Part of a small language model's weights.
Architecture: RMSNorm before each block, rotary positions, no biases in attention or MLP, untied embeddings.
Training: a variant of SOAP for these matrices, 2310 steps.
Each number is 128 + 32 x the weight over the matrix's rms, rounded and kept within 0 to 255. Layers, rows and columns count from 0. Numbers have three digits each.

# layer 2 MLP gate, 512x192, rms 0.0813, rows 34-67, columns 0-191
126123153132182074129103125116097100163137131147182140113091132187109101114132066119076217126101157198174126127118159172147160117128133093212162190144113094125074151105169101089145128145121169107104151155121153114149121137175115058083153084215071160142120149109104119117095117134025110163119077091075161230155073126115154108144075139054179170139198092098170205113123091178100145106222164165114120185146123170121069167133160136141141125185132107127140117142119121152125143182150078127115156126112104115109145107102105109123080170146196146159112162128181160143117121145081138203
105120112128073149170111103131099138152162102150143097178179140167160064120123143115126127151134139167177177132162169131156140134144115123205109155104148112123176156177136092041187079133224131116116108129158118202124110127126126099135077127074127131137144111151149124120120129104111146163165193154136047095117107180137092136144090134180022084111135137124209101137085149151147164076135103134174093105102164098173094102174157149116123156131139129114104090143165087187116135153115168081104130146079139180149115127152124161151159086148136101075120154128163093165132124082092095138
109219125073187134129123050080146149121132081119095086126148098134095208106113099146148122103108093134117140095124136159127086099104192154082039156106086131209129207119153123121101175149123147082186093138107103091141133137120107098106104158161153133174119123131105123120132160079113162103138143128123136155040142106085120102125120146152104140119114109141148160113102164129128108158138130160088100112158088132117084090133148100143162137161131111221095167139119146181152141072086138123141136151152142144125147058110127116154099130137105153156093157100116121167139060114153170149
101125071118170119146160147191196137164159129156144151134050135123151126123173111162130149089205174189093167156159120150185158129161133137119142167162138133127082095138106133134148134104150172159124167140072108090125143114100176112164141150103064095108145141150164108132113183138224114141127137148126148171123140127127164111129154113148125091097146130137145150125124096092124105125132106207152088076150120133151121131126154108138109160140116085121135127120141150156160138172088214123172110113105147095147150119139138152119117129159097150151112092077162147104164173155109134093
136166129114145081125177099120165120174110123186211124178123142071125115149163118059078144104132156134146100091153082175159123091136136121127139142071199056137063129099117145074101081102128094074080157106100148103066145114101137096103093154108160121129145093069089140171082126145142167149112140119115130145099046115085151154133143110080140089115142154116141154110152112141147110124091114139109156112146144157143098132173140140069143152129079156132180182143103080116072110152104151179125143146089083147135142186129140114129120190080132107103088149189092087091072162111111146159
139133105117122126147160103047169119107165091099097119113160121148123090131134135169105090131102147135113081129138142178159174181113186106157062116158052152105117097142132123131149119155135182126125113109110160159103075132178130190124172119093184181146131085136101164170107127108171161102135106146176103137152163118162086159128079109189158175113148130127124115105131157118139161152089094150131077182071107137155135073156167153164187110125107116105124051103182057155132129142172070093176149091061095114163076070149066127101092136169140121162112066132090096110122101161105135089
111127147147148111079145113171151107176122101099139093117168129121183135106172125100143100164087066129149133075111125155132109161140120117091154126102115198114104137150131159085145114126182134160071151168099160128143124090095106133136079170151093140125173175077115098146154168125147231100158137176225183093160096092150165148142180150116190081123119110096080129144146152130164118098143128100140134154164131103158132141101125078119138124152119133138110156177190134109146116124126084095098070119092084137169137115112094138190096132162103088113120162100165087150155127116138163119
101119157074137121100131065112117117175131149150108127147090120187121177210172129141187153138118158147113148084144116147109079146126178076099113154055127125133123144116126127161156154104099133065076133144075092158102157123109186044135137143116176147067123110136091183145108093147082092170090216057160152162167161180120120141108124130157106172161091116139107155081097136132145126111086128147111132195129136145134106172101136137124096163116134173128131113140113107167127105113125136072137141170150114108152106127109103173157112149079121138177131171094134134181118120136105147144
143103128126138087112180166102124121141111095110191149117114098150152135134117097145104106137120081143152093157101198137161093083109142102118136088135111134079132158112102165092078094135103068122148115136124206120103134139128107013150109144099151134123106121151159113072136133123172188082095112154099141114131144157099160169134107139089138139128125165101165110117094148142097101073121117169137145126125093090168139170142164136126168079167123123110178121179180099157112105099102154188106121092134132152133112209112141088109143062108166126102128124077144204119133077127138117103
133116151110155109124105114107127140133122124135112126171179076185127162087167122163154114094096046200118040086135083097093183103144092131147142135105105138139109170166133131102120152122114203112131110115148127140138159081108161136116093161129077149094116128130178138095124089096101119142135153136147128106112128074141096104073124139101141139171122103097112092140149116145112152140122103145063172083158129127086128107090146141176104118116100144128136073113085110135113078123122173176157104137121154141102139104116140132119118123151135133100097089094109165172100147106137121169
160127125179136165086124067171097140202131108128070109179139140149121086139067144179084150100115113184078136143108166170123145076120103063153115115140117092141136110147122102160112110133117103137132107107095092121114090113144193053134171083126093101068174122219134193125144145163111127134123150164148098183121132145112095135193071146114129176079188194159127182094110089159161152150134105128162091166086109131114122132079127180032124115173097132130110108168152056093203179165079121091145046090160083155098129118133136156114115103159109155128103149130083126176161137162136120093
136094139149080119194081158148134132061139145135178166130066109097121132098196153153138121136113113110166123177090121173056091176144088113128120091122132126159174123122117185163143111124119109050132105169151113106124128138130114107156147075118083160165178148148158129127130152128100148130079158077149139089170165121086143088122139093138167082094132128139091133182110077145101162181121153162133167169184144143168130152087136127114170130127171162139179103112080115111147084130136117116132165131068134133132107160098191119060197158149127142120175107126130149124140171189160121102
155101090162084199102153105153158121107172151153124160095136118149081179108107143077170141158089146097162145122122132105139083122059116092107223123098136136144135130080156126085180170140110120130125114151136136154171221153125125112097187108080207083112093147095070144144158116120142135099143147163177166132143191068155094148103135094165095159090093118146127111124060130135134144162099167124150105189135123142107096166139121125129086148174153152136121100131163164113146162196176177177143155109110168139124130124133104148168084147170155137124126154062151159147111087085066106087
142106125124132076123127138118117111153104111052181147118130111079099160125113095139142170100086128130151120169152160154124142160126144119106147121203157061129177152194160138100097149129126080148144141185138134128157111166087114140143128155141087162159200124123174114086136139152162098073143108123093096112209123136121176103120121142131131147119158148142184198126152112101129107150111127173164093122133139139122039196022159113095147109115151065129066072229099156154125127129130128160123122110159108127110127157117113165115117150145094228094108129115188125117101155070145078112
185141196081160131119168086112150123128145165167129069133161086168140143080094178084106102156110046133062136081092135146146061135128087140170186145152150148119097122131143157120126135130113083147122130082118116157141132095115133108134128129112177177134168131134219160181119078101107105100138148045167130093127144154151070126095140152120110139109112115062124121073067109145091114166117141121047165147080165115068130078103130116144127138123108140142114099112035170155129136133142186155140113086122099168108120198151135151107131097130163095222183128114091097103122132122173138086
116105143109167126177126127057146060131109056124146084189141128131107116110110126152223135088130120181148127133126155144122070133070115113111087177129132160142091149132117155140111090182091087153075134128212201121134168143122060144107114128134121135155072107080079161114112097182184168151093157108106134099118135180090127158119127147142107152095149185118154166172099128066138147156129112161136107081101133076147129112139135116134065112076178152142126127102111197163121125182128138100180075150109125091111117115146129100125125185111157161127143171146095137123087142110105130134
109177156136141104078166136102164144159144154125107150143092157139119099121148089125115153131164100095111152068059085113154122143052128147116097168097136139119156136153157125114111102076091129150099159132086145134105098117109123137172097122156109121097117138085140102127131170112142090060101069161110173167125123086108070100075161087109117126125131138136187084134160158023098136143107087097069186120133096185163128148130099164120150091105125113086064088109120171104169118143165106133107181193165161089133085049094126116126133093103133122095113149120133122156121158096166164073
109081097150151142121131152120168132122157085124165121191121094096070103136106132095048086152098143156179116158127132038168147150129145131095085141065157124208111114099096098131141106072084141142114114135096077119063156121105172116141061145113122078129140089145115167186140111089114126093108048138149139154106177150114136136144114122110171114121120117139136152133146150133138157085129124098104119094150093127032038153135068172150063145134127077179138168056141158030217191117090087103097149143109134111170133069134125137154175164100125166103120135173094110114100133143161137125
122095108058154101063138162149137170101128155193127061193144077115076120167219171101088083113135101123150134138117139140120123146165121155166159122082128129101131096027165148068072127114111119130088148133172128171113168140117128123116130163092107167130144173101077160146068121158119123141088126136150134074105127148137123185162132117067175086098119130116163156159171111143136101112134097115101086135119169094130118139121168116084129094174083129144117119102114139132125139114068164088138168162166122104104102124123078107115082100140182099174162116159124165095090154121097057132
162214172164114212106198134128134104112099145069193101171149071132150128156084127121118049145134180147104097123149187142117123116163152153145127096155072077101121149138135130150124132154122115166178160066090071092137140129158112059133170140109107149155120139132137132105082167133153149136140149125117118119131089115115126123199078135146114061082150180092157209116120083061093093087140116121140102094106100126148116162136178153142114122097079117104184217083099113137170110151108126172104083046157152083160106141112066150142042134140110100133110191131084115115204100127132070067
141118114132150104150128143172142138137132102116123104106175112153191146134071105154133117146144120119162140079113110091060142162129119114114145109141106120143155138056111121117111104117139125130170121129156154141106073074157077127159104099132092107100116122106124077154127106118127126106119139151107109144099102128097087096083143072170116168161118101136161211116129131111119137120181124099137155130153129143155146132133072112117120185165146075122099130111130123161087105199106159107113112179189146139150112106107072180140095154091138128125108139133119135179171144138166132142
133104134127129125136106146151185165169128127116126117168107134156113174161149159167109101101148103137140122110144114082157133159123075154152093126164166104182120143174213129186081131105083090152142124068118136172109155184142183182145123122122081167059137148120119094131117180117110060120110093176133096216103127158082119200081137144173164137176095179154092128093114143089139149157154151127097128071162124171095114140126158131129067119133163098148190142121117110070108155115167128076116113135155173181108125049131094191138117099113103127059167144108106135090172191129048111137
108099171122113090092090117136109107091133179149114146149133183141117050122143095081154106152185104119090141123107113139153138210094120115102102172114165105121126163100136170082115077176090096130126130113133126176119158174131133080031123134110090138084149113174124119074109102168177198151094149092082112147136151149143135086157162129098088222146148100063163126080182178146174089067147186120107125190112198161051075128138171093186145154158138161108067007105141070140127132150122107120119098111122140164134090137162088182187064147114200138178185190146111124127136139083146108079
112130183102177134179103106087099140091118095129076143115126164154101103146107144109147110099104133157087121141079161141191160102132127114123126102093141114141203105122150148113111095169133107093125136119147119152113126174180147160150200146123124206137145139186168103093171158127216114166103200118103126136115097145134150124229138150166104102110115142184138136124100112125110170062089125100233159198145159139146189171105085153137086105125133088093195129133119108107180114095103137093156113127183143111196145111110174131147126103172149188181121109156147124187094167174178175106
104125121123189131163061128112183205093158199196161114122133119130158102176056131153079086080124122105146134093152160078102126092132151145112172181073149163197126101064130104137134156053118177083125109132169123184170122143143129183074107209106121162072141114096083166156086110134121130170115136131109152093107146164093160164104166166095109117142146132149129126112115107086205108128120137124080098222157160079071159127161117190128151110104176138176138102065138111072164189173103130153133176115127146104127164114124091101167110145131116187104109162101103137094117147143099105121
152109097160108119099127123157140127170103094165110114182131111181118149185136096154136173120133184099124146074095187179121175132138118147093151126128148193078114133132142103133121166133166144154143074110085108129071187110115073100155127134130135152200139138140113094106116144201178176120152142141103043148099115122135195172119116183143088137143145126147144145115135126144142111116139114138176146132052154107158178138191141095086111168138090113105118138150142126053152094065136138079138162110113156165172121115116128092117090111128143137077148142139112103087102131160144115074
123116127099140117162125171151157124135125117180165067142087137160190072117106082103081116143157120135144172089149082135134141061101036097184152147153170104147139159089130111153184067176117203135122172169036125148069151124124067124144129121074148119157151113102089113050103143144140094123062094164096096152208139120127116083121194161179077099109161175164166171164118109124117161161182113111115171076120128149117054101076105106132132143086147080107135148131124125113166144162107120146113141055114110114112104119057152127151139129134148129145164118166102177114121134154110127128
154097173152179183150118134097180112147154122165122148116134122106118073114123102163109148079146128167150115142153126176128189112130088083148137150138161108139152123123061106081041129126107120074029080127123107160139080184095135156143128192191156145083137119168169105056143136164127184119133178123166167083148200135067122137111126130209187155173132137146106140199162144080155134113090098124135117109138137168113082185125120158115127178146118114166109103155153186183127083046144120119129137075155138167134110141140172108172148165171107119136165128057162118144097099109101133107
104154121139136109117108061105181148136087094134107106077188127170102182147100142137130123110167104156089152134152184129159088087153130073107076117046137142127129120154135130171189174117088029080094080077145126097121159129155117140155109125136159198104139099097155156116150100087077158133128121194108142091081103118137059198140118134169156100113126082151103171153193093115092076143137082074136140137126141104070137158112081133122148154145130157112118168118107123154160099117170064161145122176079118067158033093200124131107172143119175100113185207116095065131154204099152061102
059108143121115145072132104143106134095084067113166175116142137114145144160116098112127101062156106123101131130164092112168160176147097148160093138104175091128151082162091088178197142162138144112130110155106187125117171133132119180159121130159087074128077166161131124157131119135084167125136085125058175124136128162107086144185126164129200175111108184056152150068169091107143170082150111159122155151118145148055185113083154180088127094134151157078158106160171201149166141175110150146129135200124125136161139105105186183107136153130118132180149138114084107147153174111124157125
107109078146035163132135083095154146047157133121110087101081115092174161165205111152132130093160167108127179109117137157142151104037118107127101136125171155115103127141133134118111067081166129124104149099148096122128125139187141072100096060131099067152171112133164100096181143140200175115093097136097077137109144151095085079187118084144137150087173135149067153203154157093133169104104159141077142111155138079117102231130086151101161122062160151129090148104071127120138031127137102116098103152112197154128138126086199125088141089096158140115179141148070103190133056116128126083
136082099130096139136133156131126145062112123190128092125128135127112157138161122132126098090205085159120072168139155161168103121064069147184173165103160109183125089126137191137128107139144134131150149158150165200109208127178159114117125124097119141115156129108147137054122135147124108153070152121124149093051156138128163137057168119157170138144091107080088209080156137094123121103099104157123083144147173138185131136110134130167136120105092170090146150133130159137099136093168099131142121149146120156079127172144151120079085077136173181114128138122119099123108167094084093110
206093112160171124096083156089083077106111029120151139220101108165146170171160160113076121096106118101174097126158092064156152134149124136146062170051123096147146169133139145159196114123142136159120131176143164119099104114096157136137153154105092146135157097126130129146147119124175171134057154116193095094203159080100085148088074154110111039060124143179151124150133107097132078169122123140111157093115142151137121094066143148168125087171149141128138186061136157221122128139113120128103120116149097158177138087123158134049076099117069169049088117127167132131059133141132208084
159074146109105200118123129096136190088043163125135102117124092066131147138162204140120188143136142126135141168173149123092065145095119123122124126120117104093151124127051075148101085119137170175170117164085129137105121139158206151151153145081172152125141084096177122104208115107125159088170136147118203129084128144126149128178135191168085162058148171149159113128082059065091059154163057112092121142081183170184121122115131117092168112077115119174163166138110143129117098138129142197157177122108136093103180149141137173140135140133187120138110168103176134128155155101115072086